config.toml
d_model = 256
n_kv_head = 2
activation = "swiglu"
norm = "rmsnorm"
norm_eps = 1e-05
init = "uniform"
lr = 0.00626
decay_shape = "linear"
batch_tokens = 16384
steps = 6470
dataset = "wikipedia_en"
Each number is 200 + 30 x the weight over its row's rms, rounded and kept within 0 to 999. Layers, rows and columns count from 0. The size before them is the row's rms in percent of the matrix's.

# o: layer 8 attention output (transposed), 256x256, rms 0.201, rows 211-255, columns 64-127
# v: layer 8 attention value, 256x256, rms 0.0755, rows 212-255, columns 64-127
# gate: layer 8 MLP gate, 320x256, rms 0.0903, rows 0-5, columns 64-127
# up: layer 8 MLP up, 320x256, rms 0.0936, rows 0-4, columns 64-127
# down: layer 8 MLP down (transposed), 320x256, rms 0.0782, rows 0-4, columns 64-127
o211,106,195,202,198,208,193,194,217,187,134,223,200,188,209,225,164,191,198,224,161,186,211,217,275,193,209,184,187,231,225,233,180,200,172,176,213,226,203,266,163,212,207,212,268,200,208,199,250,215,191,191,251,209,238,232,228,200,203,207,253,214,227,183,146,179
v212,111,269,273,225,176,170,186,216,186,180,216,211,177,229,101,186,226,179,191,162,203,195,154,221,190,193,204,199,200,194,241,202,191,257,144,195,168,209,226,129,220,222,193,259,229,233,206,206,230,186,207,215,200,153,166,178,231,211,193,177,226,166,199,149,245
o212,103,221,144,205,222,201,192,190,221,238,157,166,194,252,188,190,146,237,191,204,293,171,256,215,254,168,193,220,236,253,171,192,214,144,277,219,234,148,163,228,156,188,239,187,202,241,197,256,185,236,186,173,234,271,204,240,194,197,146,165,180,202,291,164,184
v213,106,185,158,241,204,204,196,231,216,197,164,245,226,164,146,209,237,238,234,180,200,180,224,279,184,174,218,209,216,177,211,197,189,192,191,114,213,150,175,211,207,215,189,191,188,212,206,262,141,217,213,158,213,188,227,235,197,201,270,168,187,184,246,237,147
o213,105,165,207,172,179,186,228,189,202,209,178,237,241,150,215,153,234,198,150,228,243,247,206,129,173,242,182,147,176,218,150,233,172,237,163,239,170,239,184,231,161,188,191,175,229,179,229,156,220,180,172,212,165,196,204,189,216,144,157,221,134,223,211,236,241
v214,107,157,226,218,187,154,201,181,223,278,228,230,232,194,178,174,178,216,184,164,181,206,214,232,220,168,184,201,183,191,199,212,230,235,253,191,152,195,194,176,232,185,211,187,238,254,242,185,157,166,202,257,232,249,218,212,191,271,189,156,216,215,210,218,179
o214,106,236,199,215,256,263,205,192,210,149,194,209,176,155,206,183,189,220,189,258,210,206,206,179,225,198,186,208,188,140,209,179,201,148,188,233,221,217,248,237,200,173,246,214,177,130,170,189,224,201,170,214,198,236,242,192,247,169,191,220,214,158,173,222,172
v215,111,231,176,174,178,251,190,193,212,193,246,194,215,165,257,226,206,229,243,155,232,160,186,235,190,199,183,214,173,214,161,194,175,203,206,224,202,220,150,178,217,210,245,251,266,215,180,188,254,249,227,194,244,141,146,251,183,222,180,191,213,170,153,168,223
o215,110,237,192,175,218,153,141,228,195,174,178,230,239,239,214,188,199,227,224,251,232,212,283,225,191,179,186,166,151,183,231,211,256,220,160,189,220,235,205,202,209,200,170,226,207,230,235,203,187,202,244,228,187,234,225,223,172,232,195,242,190,212,178,213,179
v216,106,175,210,168,186,219,200,191,224,183,170,203,214,199,179,256,162,218,203,232,161,182,148,176,217,206,183,176,207,166,197,182,153,187,282,195,251,256,208,219,179,206,192,226,209,168,216,183,235,191,227,189,156,209,252,202,195,166,190,148,220,168,232,169,188
o216,102,203,172,148,219,242,192,248,238,203,198,190,166,186,219,215,224,161,169,177,124,240,167,230,165,241,194,136,199,262,153,242,199,193,179,198,200,186,200,197,169,219,215,198,213,230,207,262,192,223,138,175,245,168,147,212,201,233,210,235,162,222,238,283,211
v217,113,162,146,230,240,226,205,153,173,158,193,205,176,213,218,257,162,182,222,193,227,267,211,198,188,176,176,169,201,184,179,194,246,196,210,253,212,245,175,168,192,203,172,208,192,190,207,211,143,172,206,179,185,173,280,149,260,156,183,270,260,191,229,236,229
o217,104,166,218,172,149,182,232,193,159,222,172,115,210,233,169,177,204,169,176,170,96,166,186,167,208,162,198,217,181,199,189,232,174,221,168,199,187,178,180,145,228,180,238,243,159,199,185,182,225,166,213,244,218,185,213,265,147,184,222,204,160,212,187,246,227
v218,107,185,182,186,177,251,212,173,214,170,178,203,253,227,168,194,226,150,138,194,218,192,190,178,229,141,194,258,199,174,198,209,177,245,131,211,167,215,216,201,221,182,217,240,216,213,177,169,179,175,177,223,237,180,203,207,154,223,199,200,176,184,221,214,257
o218,105,258,201,222,157,199,278,160,247,211,180,251,158,217,201,140,190,224,193,165,157,196,222,199,210,192,198,156,202,225,211,226,204,210,202,219,235,206,130,198,190,197,227,155,213,253,223,166,182,227,216,192,115,212,217,209,203,214,196,201,207,185,175,206,193
v219,102,184,147,198,218,210,215,202,185,224,158,170,187,195,180,230,196,208,201,212,197,186,223,187,212,155,200,170,262,238,215,226,177,200,206,246,139,211,225,213,207,177,190,226,215,170,171,181,193,227,163,191,196,169,162,245,203,263,177,231,224,202,202,229,158
o219,099,184,219,228,189,197,242,167,193,208,210,196,240,218,135,172,213,121,212,224,123,180,209,167,228,222,213,232,231,161,170,218,197,254,147,177,190,255,176,220,230,207,224,213,230,208,238,253,236,191,205,221,143,173,172,206,211,217,190,227,194,209,249,179,251
v220,110,195,220,199,159,175,193,190,217,177,211,250,232,141,160,242,198,229,185,189,169,206,200,199,217,240,137,190,266,227,171,209,197,207,193,188,132,228,240,223,202,180,166,189,237,254,198,209,216,186,208,191,223,230,191,230,229,168,228,200,182,196,225,229,157
o220,108,179,143,187,191,220,236,189,205,184,191,201,202,201,215,164,280,165,211,213,185,221,203,166,243,146,191,182,169,191,249,212,183,192,231,225,223,150,167,218,187,244,172,174,178,183,231,187,178,200,206,137,203,172,219,197,131,219,181,230,268,238,180,193,225
v221,104,215,181,207,136,197,133,209,194,229,138,186,170,200,130,217,169,211,214,169,244,159,196,172,181,219,238,140,143,172,210,195,166,199,226,222,257,218,209,188,152,162,140,215,263,242,193,255,223,212,214,160,197,167,203,219,213,212,209,201,191,166,217,221,166
o221,103,182,181,216,263,192,244,182,196,207,209,203,224,111,202,239,213,221,229,214,201,222,153,214,223,250,196,230,205,230,212,188,241,197,174,151,137,177,223,197,250,203,179,224,189,217,191,188,187,237,147,198,153,229,168,221,201,194,206,224,228,134,146,144,259
v222,115,184,201,204,185,185,162,252,167,224,245,191,197,208,213,151,211,140,124,189,179,198,238,245,229,150,246,200,204,204,206,213,178,205,143,205,199,199,226,213,175,228,198,173,156,247,264,233,229,171,162,241,196,196,220,201,164,210,228,145,200,217,222,180,196
o222,109,255,217,188,153,184,186,154,201,188,160,181,178,197,230,206,168,252,183,232,152,188,178,162,188,221,186,173,222,156,219,230,227,213,257,226,199,199,278,166,226,193,185,204,149,143,193,214,242,163,175,231,204,172,231,143,204,170,163,183,209,168,195,183,247
v223,106,232,224,208,209,247,245,165,193,281,193,260,194,189,201,220,208,215,181,178,178,241,167,285,192,156,186,218,224,173,215,195,220,214,198,152,174,174,188,203,162,225,195,215,196,196,236,110,199,225,206,196,207,173,210,188,192,159,243,222,219,185,194,188,220
o223,103,163,167,194,170,195,242,210,182,196,224,198,250,226,213,229,201,184,216,225,282,219,167,179,194,161,147,177,185,185,196,217,184,196,165,209,242,162,169,200,175,224,203,183,199,208,198,209,229,152,180,198,213,238,175,190,209,221,245,209,164,237,248,132,200
v224,114,224,164,178,210,213,199,217,180,214,186,211,193,146,203,214,192,156,221,199,231,212,240,197,248,218,218,202,229,176,224,207,249,205,181,217,197,228,232,186,222,188,203,216,206,234,212,217,248,258,200,190,203,147,212,130,200,141,209,192,225,207,135,144,183
o224,112,143,228,276,170,205,227,180,181,202,177,205,210,215,213,203,163,223,175,279,216,187,160,237,152,190,196,176,181,232,186,213,184,203,190,133,165,195,215,175,178,176,167,224,195,188,218,173,199,249,242,196,211,186,226,243,207,238,175,191,165,188,193,182,186
v225,108,243,155,222,253,213,163,277,230,182,196,186,229,190,194,211,176,209,239,187,240,215,215,197,143,213,201,219,210,130,162,168,141,168,172,122,128,191,168,183,251,231,205,190,187,207,176,162,203,209,199,231,201,174,196,169,195,161,166,207,233,189,238,205,191
o225,108,192,186,175,173,213,112,97,184,166,244,203,179,202,193,206,204,236,151,187,243,234,224,121,226,206,183,217,220,265,227,201,244,182,205,273,195,188,198,177,167,214,213,206,212,222,193,215,213,234,206,160,183,232,210,231,217,205,215,179,148,187,189,217,210
v226,110,210,210,259,238,182,174,189,209,212,252,199,258,184,188,222,227,193,247,204,166,213,197,203,194,165,248,187,226,209,206,174,202,213,252,221,149,154,184,211,191,197,181,221,225,263,225,192,225,198,145,197,199,205,238,219,211,223,195,253,193,212,241,185,188
o226,104,204,171,158,168,209,217,217,192,214,124,227,233,194,262,192,161,219,174,187,172,165,213,228,213,182,197,242,185,197,182,164,212,145,206,229,207,163,185,207,253,193,159,193,223,131,153,209,252,203,216,170,181,209,198,152,204,217,200,153,238,241,188,215,153
v227,113,193,178,217,187,180,181,207,220,257,192,177,217,180,228,204,189,178,228,219,215,188,222,201,164,277,165,180,251,141,188,219,215,225,245,242,204,219,260,181,186,192,231,155,167,178,236,200,219,242,187,249,143,152,200,221,203,176,240,267,220,279,164,160,191
o227,109,167,216,178,219,252,203,212,172,199,173,190,201,198,187,214,236,234,209,182,216,169,183,249,219,140,229,225,176,241,191,245,207,194,87,148,161,176,186,182,168,193,174,249,184,235,209,174,219,203,178,235,238,207,214,176,224,217,187,220,207,154,213,206,160
v228,104,235,147,187,175,232,209,190,211,171,165,163,218,225,151,190,162,165,224,191,175,211,203,243,215,174,182,159,215,182,161,176,163,206,218,196,189,148,189,174,217,198,207,193,224,199,210,162,195,225,202,164,194,200,218,207,217,197,86,150,144,232,221,205,214
o228,098,171,139,239,204,149,176,165,192,188,203,213,191,199,228,198,175,193,192,210,151,218,234,187,196,178,178,211,180,235,206,211,177,160,187,235,183,267,218,225,189,194,208,206,206,224,186,215,163,204,233,159,156,229,162,169,223,176,275,184,166,207,214,216,189
v229,102,212,231,187,190,211,214,231,241,184,180,203,102,264,187,212,206,154,212,237,231,216,227,241,236,212,193,233,148,159,177,221,218,230,233,144,201,183,168,226,223,208,194,207,168,260,244,143,216,222,140,206,222,188,151,166,198,213,205,222,238,169,185,177,161
o229,098,204,196,247,193,195,191,202,186,168,199,202,213,168,163,197,149,185,195,175,205,212,149,239,194,189,200,229,232,186,226,189,206,130,240,243,162,186,202,195,158,204,140,164,231,167,199,246,207,204,242,202,264,221,256,202,228,183,170,206,170,228,211,196,175
v230,113,204,223,241,208,165,209,212,224,185,245,235,205,173,123,132,221,141,200,154,210,165,180,163,206,167,189,222,168,173,160,194,170,184,162,240,203,182,214,180,216,216,203,229,193,189,169,209,132,151,162,243,204,174,178,279,161,185,210,196,217,204,223,178,187
o230,105,219,239,194,216,215,193,181,177,203,184,178,191,180,239,181,170,170,249,169,218,163,200,190,182,232,236,184,248,190,240,198,242,232,248,192,225,180,219,305,194,188,213,179,224,199,229,197,255,224,203,187,220,254,170,173,188,234,208,255,188,203,169,258,183
v231,110,152,182,171,154,210,163,238,194,144,174,233,245,258,127,191,246,275,216,214,184,205,184,191,211,197,135,250,261,192,197,170,227,191,203,152,204,252,142,182,212,180,165,197,197,147,222,221,136,233,158,177,194,215,224,166,216,269,194,212,196,131,209,260,186
o231,111,194,181,156,223,157,229,208,200,250,204,169,201,175,282,231,199,184,237,179,183,219,219,177,202,207,189,163,159,214,190,213,236,204,194,284,206,156,241,218,189,220,169,183,200,217,201,206,232,149,205,209,215,160,161,201,203,158,234,203,262,161,191,181,172
v232,108,216,196,222,230,208,181,170,239,182,175,176,235,247,202,263,255,264,189,238,187,196,174,187,186,201,160,236,183,243,182,199,205,180,170,195,187,138,229,183,208,214,226,210,228,180,153,172,204,205,182,182,187,172,135,234,166,145,245,133,157,178,191,240,213
o232,101,226,218,140,201,163,228,259,192,241,192,222,196,229,173,167,214,173,202,165,271,242,186,219,220,207,164,166,154,181,227,157,192,174,230,172,229,253,192,202,211,214,213,215,171,213,212,191,217,240,183,220,187,237,224,173,281,206,151,242,205,260,206,163,202
v233,118,234,223,161,194,211,247,249,216,159,154,252,181,268,213,229,185,198,215,216,214,219,193,228,164,204,234,231,232,201,187,182,258,138,160,204,169,204,212,243,177,185,134,212,227,185,223,148,201,175,157,264,194,201,242,194,218,245,220,186,214,212,215,169,167
o233,113,205,213,186,210,234,146,155,166,160,200,218,170,225,210,241,178,194,178,214,255,131,139,185,146,168,125,176,174,142,230,194,169,215,192,167,172,207,211,196,241,213,230,197,126,187,222,251,230,232,220,182,197,179,128,204,190,222,208,241,232,151,193,232,247
v234,111,251,244,155,193,215,131,256,181,194,206,207,150,210,175,173,231,183,227,191,214,180,211,220,196,213,207,239,243,149,248,204,189,229,170,198,231,187,179,155,267,184,177,184,221,224,157,236,164,175,167,190,151,197,225,185,233,277,220,208,180,146,190,163,200
o234,109,213,190,237,203,204,258,161,188,200,175,195,225,176,168,264,166,226,210,199,228,193,206,200,176,205,219,214,171,194,185,182,229,189,215,234,190,190,215,184,197,204,183,155,193,222,213,223,164,195,208,276,219,231,228,231,175,198,163,178,194,163,194,166,172
v235,112,184,181,189,187,154,254,252,183,239,217,241,182,198,173,221,180,193,229,180,206,156,190,224,177,188,158,220,192,157,159,173,218,212,237,218,193,204,164,203,263,191,177,175,226,202,195,221,205,173,179,185,203,227,203,168,149,179,184,204,201,211,186,195,191
o235,112,244,210,228,174,201,198,184,224,159,179,179,188,237,183,172,188,184,199,226,210,221,110,202,207,171,259,188,222,167,208,208,234,207,190,241,170,205,180,218,206,222,213,175,187,179,193,224,176,205,248,184,223,217,211,228,258,242,157,230,230,219,197,277,182
v236,115,163,182,211,194,233,205,180,240,180,234,190,176,150,173,211,162,172,151,168,194,225,233,215,205,231,186,248,142,211,221,222,159,211,235,202,199,197,118,218,189,176,212,229,214,226,199,195,215,240,236,203,275,213,218,224,250,184,213,222,182,252,166,217,221
o236,113,213,205,190,217,180,233,199,198,211,178,274,237,194,226,211,298,180,224,230,275,209,182,236,195,185,219,194,195,174,199,215,186,177,189,204,182,209,179,160,230,195,188,218,228,208,223,185,235,178,241,173,171,233,240,212,213,218,214,171,207,225,201,193,183
v237,109,217,219,203,196,216,171,179,216,245,211,247,261,173,203,192,269,236,144,252,195,234,178,218,201,185,250,204,202,154,290,164,155,195,236,217,180,178,149,223,193,182,202,206,176,171,204,177,207,212,161,244,193,203,162,160,160,250,167,178,248,201,174,203,212
o237,105,190,179,209,234,213,207,185,202,220,199,190,159,219,184,208,220,221,210,221,278,206,175,196,231,192,150,150,164,144,145,279,216,180,153,232,220,274,186,193,257,201,196,240,191,209,194,201,215,253,196,217,263,274,210,208,158,193,161,265,175,180,187,217,204
v238,105,186,181,172,174,211,271,161,255,212,170,159,200,167,230,206,174,187,232,195,180,200,212,235,206,199,147,196,172,188,238,178,224,148,140,208,201,184,169,197,175,211,207,167,250,177,234,184,198,222,180,228,175,197,234,232,160,219,159,185,161,149,222,235,185
o238,100,173,173,220,233,200,172,208,126,185,162,211,210,171,205,198,190,211,182,175,233,173,149,168,214,186,170,210,157,223,180,162,154,214,195,217,251,182,213,212,197,236,170,202,172,191,179,192,184,210,164,157,207,198,224,190,229,177,250,199,205,232,195,185,207
v239,105,187,175,171,193,237,182,166,201,267,177,182,201,207,215,232,255,229,229,156,230,183,120,152,194,172,178,230,246,203,206,188,171,219,131,202,230,264,234,200,210,184,258,251,200,230,219,170,211,241,184,202,228,147,167,152,172,176,244,202,188,219,199,217,225
o239,107,188,231,221,188,178,180,230,189,202,233,162,237,218,182,174,197,196,200,212,192,230,302,226,198,224,149,181,212,164,207,204,226,205,253,221,162,178,203,159,158,173,192,187,160,174,218,196,194,213,169,241,168,166,256,202,212,197,170,166,239,124,155,212,223
v240,114,237,233,203,179,217,205,243,184,198,147,228,141,180,200,191,147,244,200,197,207,192,210,239,200,169,209,222,260,134,242,195,165,192,203,221,202,239,200,176,174,268,201,258,167,229,181,293,236,243,205,171,222,242,210,170,156,200,192,189,127,192,269,236,239
o240,112,180,255,230,216,172,173,169,195,214,179,187,219,194,189,206,231,166,215,205,275,153,185,204,200,179,157,200,164,221,156,214,211,194,134,183,225,191,235,222,139,175,240,105,232,168,193,181,203,192,190,204,209,229,186,245,218,204,198,211,229,175,204,228,239
v241,109,194,191,218,225,168,218,194,187,231,227,159,226,183,157,218,210,243,217,153,212,202,182,187,225,158,255,174,161,243,167,201,227,155,207,210,233,183,236,209,181,190,265,164,189,258,193,250,189,184,161,255,203,206,218,194,140,224,253,182,130,182,183,233,214
o241,109,208,249,159,157,217,229,236,227,175,195,217,191,174,209,182,215,201,194,192,118,205,242,198,179,229,168,162,222,154,159,205,190,197,213,165,219,191,172,185,171,174,153,177,199,145,193,160,180,216,191,153,182,205,237,190,228,189,149,185,205,209,248,185,213
v242,108,189,220,127,218,212,191,158,229,182,204,191,207,142,213,201,168,192,173,216,237,207,233,199,235,250,188,207,258,190,180,223,146,167,220,150,145,245,173,198,175,212,209,175,164,210,190,136,201,195,200,211,208,221,180,115,190,203,263,161,203,234,177,232,184
o242,106,121,217,220,133,223,187,199,189,193,213,213,210,179,212,194,190,186,166,193,208,218,184,174,159,207,185,184,123,204,198,211,219,224,167,160,207,126,176,184,176,208,234,227,160,187,218,225,175,181,203,228,215,147,212,214,197,208,187,179,193,204,191,139,181
v243,111,159,198,215,131,178,227,245,244,193,235,166,182,227,213,248,212,198,163,198,227,201,231,199,215,205,184,210,265,184,205,181,169,225,238,186,164,180,220,203,152,228,216,239,259,194,228,206,209,175,205,185,190,216,254,225,234,217,236,208,180,212,157,246,189
o243,108,206,158,143,201,172,208,205,205,147,220,187,251,250,220,138,249,193,245,198,172,239,171,220,199,230,213,168,163,201,210,193,189,217,239,181,220,188,224,155,175,137,181,168,184,212,258,194,182,174,177,198,226,144,175,179,154,191,176,182,183,203,209,140,242
v244,112,193,215,217,188,234,217,188,242,207,158,156,213,200,190,192,154,203,221,240,201,222,187,237,162,160,202,249,177,181,195,211,274,190,130,212,229,228,210,206,217,214,222,195,186,266,235,173,270,165,198,214,174,222,211,212,210,201,226,210,218,237,218,208,198
o244,111,239,173,140,195,199,164,194,258,203,168,197,161,200,207,221,144,177,170,197,218,177,199,187,229,203,214,157,216,154,221,179,215,195,186,188,145,145,225,226,200,198,184,219,210,196,200,213,195,266,160,190,223,224,190,215,205,252,193,154,242,185,131,221,240
v245,111,195,168,187,185,225,225,174,174,170,201,219,213,201,167,216,164,212,196,212,177,227,210,224,146,254,166,205,214,240,226,212,221,199,223,186,187,209,211,183,260,212,159,172,214,199,209,238,260,185,219,219,200,223,200,180,196,181,163,160,209,193,176,186,262
o245,104,214,228,240,224,165,151,233,202,205,248,197,184,242,196,175,262,138,204,208,295,170,196,206,183,173,238,239,251,165,239,204,213,205,228,211,240,180,100,208,244,233,248,230,168,172,207,184,132,165,208,222,262,197,236,182,137,214,204,244,202,215,225,212,217
v246,108,147,210,204,208,211,176,154,165,198,219,175,160,180,189,213,211,198,220,205,226,231,154,176,225,180,245,195,229,248,195,232,226,234,176,176,237,165,217,179,202,212,217,185,202,164,188,200,206,165,208,152,233,183,211,227,175,221,193,257,242,155,168,225,165
o246,103,217,200,214,222,220,168,240,198,173,206,237,165,224,227,195,170,187,159,203,192,132,197,240,212,204,204,253,149,206,209,200,167,186,205,216,176,213,146,223,186,212,207,231,215,243,186,240,236,144,203,200,122,245,198,192,180,175,188,215,197,239,219,176,246
v247,111,186,236,231,158,216,270,145,178,205,207,212,167,199,188,173,203,236,182,187,213,170,212,182,146,185,168,186,201,250,229,188,233,175,196,226,237,186,171,217,165,201,225,239,178,242,215,192,222,110,206,183,203,192,184,257,184,256,195,207,214,206,224,207,149
o247,105,191,271,219,273,187,210,214,164,162,189,208,189,224,172,227,222,142,250,240,274,176,214,238,192,225,279,204,221,203,199,261,186,264,186,214,201,168,251,150,199,169,165,196,214,178,222,256,177,156,193,208,195,177,154,178,201,176,239,176,175,169,212,197,233
v248,103,161,150,172,220,230,207,217,148,258,214,194,227,161,195,151,155,162,196,153,178,235,193,158,161,174,151,184,167,169,171,199,206,168,177,236,236,224,159,252,217,202,182,238,168,174,192,167,173,161,223,149,217,213,211,201,227,147,237,226,187,167,145,228,203
o248,102,159,182,268,212,167,193,239,182,183,201,225,161,274,168,213,218,230,189,239,163,132,235,175,225,214,198,174,222,207,217,242,207,157,184,211,153,215,250,188,186,208,228,172,225,250,191,194,207,193,201,191,185,188,205,210,193,218,171,168,203,234,212,249,277
v249,105,158,138,206,202,203,152,192,187,201,189,204,198,179,176,147,240,171,179,193,236,224,176,252,235,220,212,192,250,238,241,164,197,172,215,162,196,236,203,199,197,172,166,213,186,150,211,195,223,200,167,141,229,191,192,179,180,136,191,265,164,230,190,194,208
o249,102,218,203,188,189,200,222,140,240,212,226,173,229,221,272,254,214,177,220,210,292,179,170,138,199,234,168,177,143,193,235,263,160,182,193,203,183,176,214,210,251,231,193,233,167,219,223,148,255,153,221,227,235,194,184,155,197,258,219,151,230,211,219,172,214
v250,103,202,178,189,229,220,173,142,231,143,179,252,209,243,170,225,144,149,205,168,243,227,201,168,236,217,219,240,162,186,223,230,207,181,209,172,197,203,192,153,243,206,205,242,255,153,190,202,215,229,154,172,146,146,225,180,225,236,204,183,184,206,204,218,210
o250,102,197,169,226,193,198,219,207,176,248,206,182,184,160,166,156,237,171,234,197,188,196,224,206,148,209,188,189,205,221,179,215,186,188,194,225,175,194,194,232,244,193,236,212,193,261,191,175,183,236,191,246,255,234,149,226,136,184,222,145,191,207,215,215,193
v251,104,212,227,263,160,192,196,198,207,209,206,141,200,169,237,261,143,213,176,232,161,202,225,209,180,188,182,230,235,173,181,206,217,217,166,218,189,209,230,229,212,201,200,214,196,139,207,163,187,209,232,209,201,194,193,225,196,241,137,198,177,187,182,141,168
o251,106,174,169,191,215,207,181,217,195,200,201,262,220,209,180,243,166,170,168,199,182,218,151,211,193,209,184,197,204,234,240,177,203,212,202,185,232,189,205,181,226,176,229,168,245,193,192,189,236,197,214,179,145,190,160,180,185,191,256,240,187,175,155,232,205
v252,105,197,187,210,238,200,189,183,192,207,218,159,248,207,201,205,191,179,226,142,194,204,165,139,210,204,121,177,205,226,213,246,264,184,227,215,281,227,213,184,196,237,183,216,197,229,205,159,240,174,255,221,248,215,181,166,192,237,135,229,257,208,195,171,211
o252,100,238,235,216,173,183,155,220,221,224,159,177,162,185,180,179,162,216,228,201,191,185,208,206,222,164,232,168,208,207,184,201,171,192,221,200,186,164,202,219,191,160,223,209,177,188,157,184,176,219,231,258,196,196,163,226,208,191,229,210,168,152,224,203,194
v253,110,194,175,190,153,179,187,179,212,241,237,184,155,211,188,231,173,254,198,167,209,259,173,178,160,219,181,180,204,241,241,191,240,270,186,198,215,230,226,208,215,166,161,190,187,190,198,193,202,220,193,189,183,177,234,181,185,193,176,166,190,178,195,171,214
o253,109,214,209,194,203,159,249,261,211,220,192,273,216,173,247,176,188,171,209,175,185,187,245,181,235,159,212,182,146,202,172,186,212,167,211,172,152,186,233,178,199,168,200,202,199,198,199,166,182,176,200,245,196,201,219,251,225,198,204,260,217,175,224,211,217
v254,105,190,168,162,274,197,182,240,161,164,225,251,213,169,190,198,210,171,180,214,178,211,218,229,196,203,211,190,212,208,214,235,222,192,159,192,168,189,252,136,212,251,204,219,175,159,200,224,200,184,204,226,203,201,213,119,195,193,165,242,188,217,198,171,249
o254,098,173,178,193,125,202,189,152,195,251,211,157,197,238,238,226,176,209,247,206,191,202,201,168,217,184,218,260,166,230,201,238,154,232,200,216,231,251,134,175,142,173,220,187,231,180,163,157,191,208,221,225,199,204,177,197,145,169,248,191,232,209,147,251,180
v255,100,241,147,184,234,205,205,170,215,159,168,221,193,217,189,152,177,194,202,182,241,139,176,239,175,171,178,164,177,203,159,156,169,250,195,159,246,268,246,204,223,175,196,164,198,194,232,177,212,251,216,155,178,129,175,200,228,182,184,238,205,207,233,122,218
o255,097,147,205,200,176,151,201,210,174,240,241,234,244,195,196,230,227,168,208,215,150,226,218,213,196,235,182,204,213,226,223,211,262,135,203,136,141,159,199,186,176,192,212,251,208,243,193,226,191,186,247,224,199,220,207,180,222,212,216,217,211,173,210,272,171
gate0,101,213,187,253,214,169,147,185,203,199,153,233,235,208,189,197,192,184,131,182,242,196,206,225,163,221,180,157,174,190,214,268,217,186,181,186,232,245,238,193,255,256,203,211,189,245,221,172,177,224,202,220,185,236,218,218,223,168,212,237,215,224,210,187,219
up0,093,201,148,208,237,202,213,168,204,221,182,193,194,222,172,170,204,243,213,174,214,241,237,118,236,155,209,187,205,200,221,161,238,211,216,191,195,161,214,229,184,185,218,162,230,214,131,215,219,190,183,197,173,201,221,181,172,164,199,182,221,193,195,152,148
down0,097,192,149,206,260,198,197,155,187,212,233,177,194,232,207,174,207,187,182,157,142,173,196,142,208,147,244,182,175,182,181,228,181,216,215,217,200,224,216,214,175,192,181,166,206,222,194,198,225,197,162,163,187,159,199,180,173,253,169,181,198,153,173,225,159
gate1,100,189,227,182,211,157,168,185,175,203,178,186,204,163,204,214,182,156,226,204,179,210,177,204,186,213,198,178,215,197,186,184,131,182,175,259,187,274,224,226,216,179,174,178,229,184,191,233,151,230,192,176,181,220,248,184,258,200,194,173,203,172,183,222,195
up1,100,178,231,176,213,179,209,172,136,223,202,171,174,161,227,180,208,196,169,182,198,267,153,227,182,270,195,210,211,161,187,154,148,173,224,212,188,188,227,197,187,241,224,175,230,261,156,148,210,209,250,138,242,226,195,227,206,183,207,179,182,251,215,203,201
down1,103,212,185,180,162,148,165,217,144,199,223,213,169,175,193,197,221,226,178,207,197,244,192,190,228,172,246,157,192,215,224,153,217,288,215,236,203,188,181,200,171,197,229,140,252,229,180,232,157,203,211,220,187,195,225,226,256,219,167,214,219,162,224,155,233
gate2,101,197,184,167,231,187,168,194,182,255,222,160,189,253,220,169,205,192,198,206,148,176,155,162,222,231,147,145,216,178,247,163,234,156,189,177,224,229,218,242,190,196,180,172,194,129,144,144,181,240,221,172,204,212,230,144,173,220,159,233,228,283,191,177,136
up2,106,186,214,181,163,247,161,211,191,156,257,253,171,233,175,184,230,175,129,233,162,145,204,148,192,231,139,208,192,170,175,210,200,254,158,168,196,208,161,254,232,207,138,196,214,224,160,242,213,219,217,157,213,253,133,238,235,234,202,153,250,229,177,197,226
down2,106,197,285,191,225,206,212,179,207,189,234,157,207,205,196,198,184,241,207,196,129,208,229,221,241,179,208,185,211,185,236,200,187,134,198,203,194,174,257,176,186,201,110,114,233,134,199,222,144,196,158,205,179,231,239,218,245,154,180,169,204,180,230,176,147
gate3,098,201,190,158,269,199,175,164,256,230,182,218,173,227,242,217,270,235,188,226,183,198,165,147,215,219,241,168,178,213,218,177,155,202,183,148,204,225,210,185,269,142,173,189,180,214,201,236,266,163,216,163,160,169,188,222,180,177,221,218,185,184,253,205,153
up3,102,141,178,163,182,181,165,190,141,128,184,204,223,219,189,157,165,177,208,233,209,250,239,229,161,172,187,226,181,161,155,198,204,160,205,224,155,170,199,200,175,148,200,135,259,169,273,231,227,212,199,223,201,239,196,194,153,229,106,200,165,217,202,162,208
down3,103,212,209,237,249,185,234,203,214,187,173,176,191,187,173,182,208,280,195,172,187,198,221,142,150,180,244,224,176,188,216,220,229,220,203,193,201,209,220,227,201,158,172,211,215,180,223,173,212,202,163,267,229,184,179,190,216,209,193,168,177,212,225,156,208
gate4,103,197,190,207,236,229,206,162,211,146,206,178,172,227,162,197,216,183,179,176,203,214,166,213,222,188,210,241,238,214,250,276,187,196,169,156,194,185,217,266,227,196,214,193,228,225,150,198,235,183,203,197,206,216,205,227,198,241,189,249,205,148,194,249,140
up4,099,196,208,185,185,174,166,191,203,230,215,204,206,178,212,219,244,189,191,152,157,129,158,200,171,221,208,191,161,235,185,261,176,256,213,237,150,160,194,196,206,196,205,252,167,209,221,198,183,249,219,224,258,182,184,216,216,182,165,176,174,159,160,162,205
down4,100,143,226,207,269,208,170,205,170,202,185,183,248,220,188,210,183,181,221,180,199,218,180,167,188,189,206,171,190,194,218,264,221,186,140,159,247,213,228,239,184,239,195,225,196,168,165,214,202,186,154,191,190,222,189,235,140,191,233,205,190,204,216,205,183
gate5,092,201,178,213,229,205,164,221,232,188,216,204,177,211,155,204,199,184,192,185,170,227,235,203,234,221,239,234,203,192,201,190,186,199,196,252,107,168,227,220,217,231,178,234,185,232,211,249,235,154,195,94,212,204,234,248,193,226,206,148,176,235,186,200,190